Part of a small language model's weights: 152M parameters, hashed n-gram embeddings.
Each number is 50 + 12 x the weight over the matrix's rms, rounded and kept within 0 to 99. Layers, rows and columns count from 0.

# layer 2 MLP up, 2304x768, rms 0.0485, rows 2212-2303, columns 640-671
62 26 47 66 54 38 56 29 32 46 58 67 54 64 66 71 49 50 45 52 52 38 40 63 47 57 40 48 68 62 59 36
40 47 50 59 55 58 47 36 57 48 66 67 37 38 37 56 56 46 67 46 49 52 34 51 61 36 53 57 38 61 61 66
25 54 56 65 43 38 60 43 59 56 40 37 34 42 37 31 57 39 65 38 57 62 48 36 43 61 51 48 61 47 62 43
61 57 69 48 69 38 28 52 41 48 41 41 45 40 63 56 48 54 59 56 53 35 64 58 55 47 51 61 54 37 61 60
33 66 52 47 54 26 53 47 39 32 66 55 56 51 51 58 39 58 67 74 18 52 32 60 54 62 70 39 45 47 46 33
65 48 51 53 53 39 64 30 67 42 78 53 60 42 52 50 48 43 34 35 46 63 47 62 35 43 44 41 38 44 51 45
50 57 33 31 56 39 37 58 62 86 42 33 43 62 63 72 52 24 53 45 48 63 30 52 31 49 34 61 62 46 57 37
35 48 58 38 39 64 50 34 67 67 46 33 53 59 36 51 52 51 25 66 46 46 30 54 52 47 55 41 49 42 58 50
61 53 39 62 56 60 33 41 41 70 38 33 45 34 52 52 50 62 48 73 27 65 50 43 35 44 45 39 95 34 53 42
45 45 54 51 59 44 59 43 59 64 35 49 42 44 54 47 42 35 65 79 37 54 61 44 73 55 45 50 56 65 58 59
82 49 35 60 41 47 64 45 57 35 64 45 54 36 46 37 46 39 48 79 32 74 44 65 35 69 38 56 59 55 52 41
37 45 57 57 53 57 53 78 61 58 52 62 57 53 50 66 43 48 52 81 41 58 36 33 34 70 50 51 32 30 73 66
59 54 45 59 30 39 45 34 40 38 62 41 56 52 53 36 46 64 22 52 44 50 59 56 49 30 51 51 57 32 78 47
59 64 56 35 61 43 57 48 52 57 54 42 38 60 63 58 36 41 50 36 43 35 48 43 43 39 41 47 46 66 59 49
42 54 50 47 49 45 28 44 58 42 44 57 48 49 57 52 40 42 57 55 43 40 55 55 77 50 33 42 40 41 75 50
54 55 57 51 63 41 36 41 58 43 52 29 63 56 62 34 30 55 51 43 55 60 57 51 38 32 68 46 55 46 65 31
60 59 63 53 59 65 44 37 38 51 40 62 54 36 51 51 35 63 43 46 37 64 18 39 35 46 56 48 58 47 60 58
65 56 35 55 58 57 63 61 51 72 41 59 64 49 34 46 45 35 55 41 55 42 62 56 54 55 51 42 37 55 63 48
68 39 47 54 50 47 60 56 45 52 57 46 49 46 58 71 49 57 84 38 50 54 32 62 54 21 60 60 47 55 45 58
36 47 60 38 44 43 62 59 34 55 54 66 55 53 27 64 48 67 42 53 30 62 53 68 49 35 56 37 48 52 63 62
61 67 37 62 56 54 48 27 42 36 65 65 53 40 53 84 67 45 61 48 67 38 41 55 36 47 55 53 48 53 64 46
61 46 52 64 66 48 69 42 48 46 53 32 39 56 50 42 50 43 31 44 54 59 26 45 46 46 55 30 59 61 63 54
65 69 38 67 51 72 77 42 58 48 68 61 51 29 46 42 48 43 43 40 43 48 41 39 60 57 48 41 58 28 53 36
49 38 44 61 38 50 44 43 56 54 59 39 43 56 50 56 70 40 65 54 36 50 49 61 55 23 70 36 44 54 64 50
23 61 48 50 65 36 26 19 65 54 56 21 37 55 55 47 61 52 53 58 36 27 51 43 53 38 52 48 64 48 62 60
57 52 50 66 47 40 37 52 56 72 60 41 41 38 54 52 48 65 46 52 40 53 46 52 42 42 55 43 80 34 52 62
39 54 54 44 33 34 19 39 48 31 47 44 45 38 44 38 56 64 43 64 58 69 68 71 28 40 82 54 62 44 46 31
37 62 53 40 65 37 54 60 37 34 56 74 56 49 49 54 36 36 51 52 60 59 62 69 54 41 65 39 71 17 55 47
19 47 38 43 59 69 42 51 51 62 36 47 36 42 61 34 46 49 51 52 45 51 59 50 47 50 62 43 57 70 39 50
54 71 68 89 84 66 41 60 48 49 24 39 59 46 28 60 71 43 54 30 49 55 26 55 46 57 58 24 40 51 38 52
65 55 50 47 49 44 59 53 53 51 49 73 38 51 47 41 53 69 51 48 32 43 32 38 66 55 46 56 49 49 60 50
36 41 37 57 64 54 28 41 66 54 26 60 48 45 34 57 53 38 68 45 55 35 42 54 52 47 50 42 61 58 47 43
54 42 44 30 42 35 36 53 51 51 51 45 39 48 44 50 55 49 38 58 51 32 33 54 65 41 47 38 66 53 84 44
43 52 52 42 45 38 75 64 59 48 72 51 36 62 54 56 59 66 67 54 60 50 51 28 64 52 55 64 66 53 38 69
53 38 49 46 55 42 50 33 61 61 35 32 62 47 42 56 57 44 58 52 53 39 56 55 55 56 43 32 57 45 50 48
72 54 63 60 42 48 54 55 65 52 56 54 55 58 63 50 63 71 34 60 79 58 42 16 17 50 53 56 86 45 81 48
60 58 58 72 35 32 43 39 50 48 53 48 40 61 60 57 60 45 58 36 46 44 71 51 44 26 38 64 52 45 63 42
41 68 53 48 46 52 49 53 47 59 43 45 63 53 57 46 55 42 63 45 55 43 48 42 71 56 46 62 80 37 62 42
31 61 35 56 64 51 47 68 67 47 65 51 39 60 55 29 59 37 64 27 60 60 42 77 69 43 43 33 54 55 67 48
69 52 43 70 40 50 49 34 48 56 70 49 55 44 49 53 72 59 69 35 51 57 55 62 48 47 46 70 41 54 55 39
53 43 52 55 63 46 36 21 61 68 45 53 46 22 39 31 53 66 42 37 53 53 58 41 38 32 38 44 61 49 55 62
60 39 44 27 58 43 40 31 71 41 44 58 56 47 35 54 39 45 60 37 57 40 54 59 43 52 54 47 53 56 57 51
49 44 58 37 55 52 63 57 55 47 35 53 53 42 54 26 64 41 59 39 45 54 57 72 52 67 56 58 39 19 56 44
51 28 43 64 38 64 28 35 58 51 43 54 57 53 46 48 54 39 54 44 54 54 53 59 35 48 33 61 38 50 42 49
62 38 42 46 49 64 57 54 62 54 32 63 57 58 64 63 40 32 50 53 56 47 48 66 32 62 51 57 73 48 35 57
42 20 52 39 52 43 46 55 83 58 55 47 38 53 37 43 64 79 54 38 60 56 22 59 37 38 51 46 36 30 58 52
45 36 50 75 46 39 51 49 54 49 56 56 43 34 54 49 47 45 42 57 59 61 46 44 55 72 46 53 52 51 68 57
33 51 42 67 67 43 58 54 46 37 41 59 44 33 56 52 60 53 50 54 60 67 37 63 44 47 59 47 52 51 41 62
50 41 53 45 40 48 29 53 65 73 54 47 55 54 53 64 37 38 66 61 34 76 59 49 35 51 48 46 60 23 52 59
64 45 74 59 62 28 54 63 77 50 50 48 57 36 64 45 62 54 67 45 44 50 51 57 42 48 35 32 74 59 38 59
63 33 39 46 67 73 57 50 64 54 50 45 21 53 60 67 51 46 35 46 12 69 25 24 50 45 48 45 50 50 60 57
56 49 44 49 54 56 35 49 64 66 29 52 58 60 47 53 47 61 38 50 17 35 47 47 36 62 47 35 59 55 49 45
62 42 63 42 50 47 36 46 29 36 44 58 54 30 61 59 40 52 44 41 35 38 47 39 41 70 53 49 57 48 53 37
69 45 59 66 57 53 51 48 63 75 45 36 45 53 33 52 28 46 42 53 37 37 46 52 30 47 68 53 41 34 71 30
43 47 46 57 46 46 45 51 63 75 64 32 54 60 37 49 44 48 55 47 56 59 40 41 40 52 45 55 71 66 89 74
55 24 67 64 58 35 49 39 52 42 27 42 45 63 66 52 27 54 59 55 48 71 60 87 47 50 49 63 56 63 39 73
60 61 56 38 48 49 50 47 47 40 54 56 48 44 59 39 36 28 55 42 60 46 32 75 64 40 55 60 71 46 48 61
60 39 54 47 43 47 51 35 64 75 37 57 59 48 38 59 53 36 66 56 55 34 40 47 57 48 65 42 59 60 41 44
72 58 59 49 60 51 52 57 49 36 37 50 49 61 51 49 42 50 59 69 49 56 48 69 53 31 56 52 43 53 57 67
53 53 60 40 57 48 48 35 50 57 53 50 25 74 49 63 39 53 42 43 35 65 43 66 45 45 54 38 52 40 48 49
32 34 51 59 80 66 49 28 48 33 54 50 47 63 47 49 51 53 61 54 55 62 47 66 52 44 28 39 55 59 54 40
37 55 54 40 60 42 51 45 63 61 41 42 35 37 28 39 65 44 37 34 47 52 56 48 79 52 36 56 51 57 42 56
46 76 50 38 68 67 60 56 76 48 43 53 53 44 54 37 32 67 54 44 42 72 38 51 56 38 54 57 41 58 41 59
57 62 39 53 55 58 42 47 48 50 62 53 54 49 65 42 41 71 34 40 62 56 53 43 49 35 58 66 37 39 53 39
31 40 44 57 67 46 57 54 37 56 58 62 46 58 51 46 55 62 42 48 47 53 48 57 54 36 43 59 77 41 35 50
49 29 43 57 63 54 54 37 47 58 50 46 33 57 53 49 52 49 52 57 40 59 59 48 40 73 74 34 47 44 63 53
70 71 50 39 64 42 44 52 65 45 67 33 48 55 48 49 36 39 50 63 30 51 48 57 53 37 69 35 51 59 50 53
63 36 47 58 74 34 48 53 50 57 35 35 74 49 38 56 22 57 62 67 53 32 46 57 61 46 41 51 44 54 40 44
58 61 63 33 47 40 44 45 71 30 23 66 41 49 60 62 60 47 39 65 57 65 49 50 71 35 35 39 49 38 37 48
49 64 50 51 50 46 39 49 69 49 73 43 60 37 42 55 30 42 65 36 21 56 57 30 51 37 33 48 51 66 69 43
43 48 52 40 55 68 37 48 44 59 62 65 33 57 52 40 55 49 79 30 50 43 42 45 69 39 44 59 80 57 50 30
34 68 50 29 62 21 46 54 60 67 58 34 45 53 60 32 55 37 68 26 50 57 44 49 63 58 46 52 76 31 67 59
63 81 58 55 57 58 49 56 41 42 30 41 36 32 64 58 44 45 60 58 49 45 69 47 83 37 50 61 58 44 68 59
58 47 60 54 71 40 34 51 57 52 52 51 60 57 24 30 45 46 45 40 55 45 46 51 56 45 75 62 57 41 75 43
41 42 43 64 53 59 50 56 44 69 75 38 57 39 59 44 66 63 46 55 49 54 50 34 49 49 52 46 63 33 53 74
65 29 48 39 36 56 61 53 62 51 42 55 39 47 52 33 63 66 64 53 41 35 60 38 37 61 55 50 37 45 58 45
55 46 56 35 72 61 56 68 44 31 47 49 44 53 42 13 61 57 75 61 41 23 21 75 53 43 41 33 41 47 74 66
54 60 46 53 57 56 40 46 58 68 59 35 42 54 62 55 62 31 47 61 23 38 53 32 27 61 66 74 63 72 57 41
72 58 33 56 71 70 49 56 51 48 42 54 45 59 57 20 30 51 51 38 56 47 43 49 37 46 51 62 49 33 53 57
63 21 60 58 52 34 41 55 48 45 33 40 67 39 61 39 62 39 54 62 67 56 26 61 68 54 39 53 48 39 62 61
67 63 47 55 47 70 48 34 52 54 65 51 54 50 52 49 63 50 60 43 50 32 28 43 33 23 71 26 51 46 32 49
39 54 55 51 76 46 61 26 50 47 33 70 58 55 47 38 44 61 36 58 38 35 60 65 71 60 60 44 45 60 37 53
57 61 53 61 47 69 44 42 44 48 73 56 49 52 61 39 53 42 55 81 40 51 51 68 57 52 43 66 60 41 54 54
56 61 42 44 49 60 57 66 56 46 41 26 67 44 39 57 33 56 38 40 43 54 61 52 69 28 74 25 65 29 53 42
34 37 46 57 55 65 41 42 46 48 65 50 44 49 49 58 61 71 74 53 44 43 49 71 51 39 44 68 48 43 38 59
58 56 32 50 62 47 35 67 51 38 33 53 50 60 55 26 68 45 36 51 39 44 60 57 46 48 37 64 65 52 52 45
24 41 57 39 69 25 54 52 43 50 57 51 48 52 46 47 49 51 61 53 43 36 28 51 46 38 69 48 81 20 65 58
36 52 46 69 52 49 61 37 33 58 62 30 60 62 50 33 70 51 42 63 44 61 52 80 57 64 58 64 53 49 39 54
54 57 45 34 36 38 45 31 68 58 44 55 68 47 51 58 27 39 46 55 49 63 45 51 48 78 60 54 47 61 70 35
70 29 41 69 43 44 62 45 59 57 50 30 40 64 65 62 47 37 37 44 37 60 49 38 57 32 65 50 71 38 54 74
49 43 59 55 45 30 55 51 36 47 54 38 38 36 51 62 52 61 64 54 44 68 45 33 50 40 51 40 56 44 61 40
49 54 59 44 60 58 59 29 48 66 41 64 52 37 36 56 51 55 52 50 70 36 41 42 59 51 58 58 41 50 59 59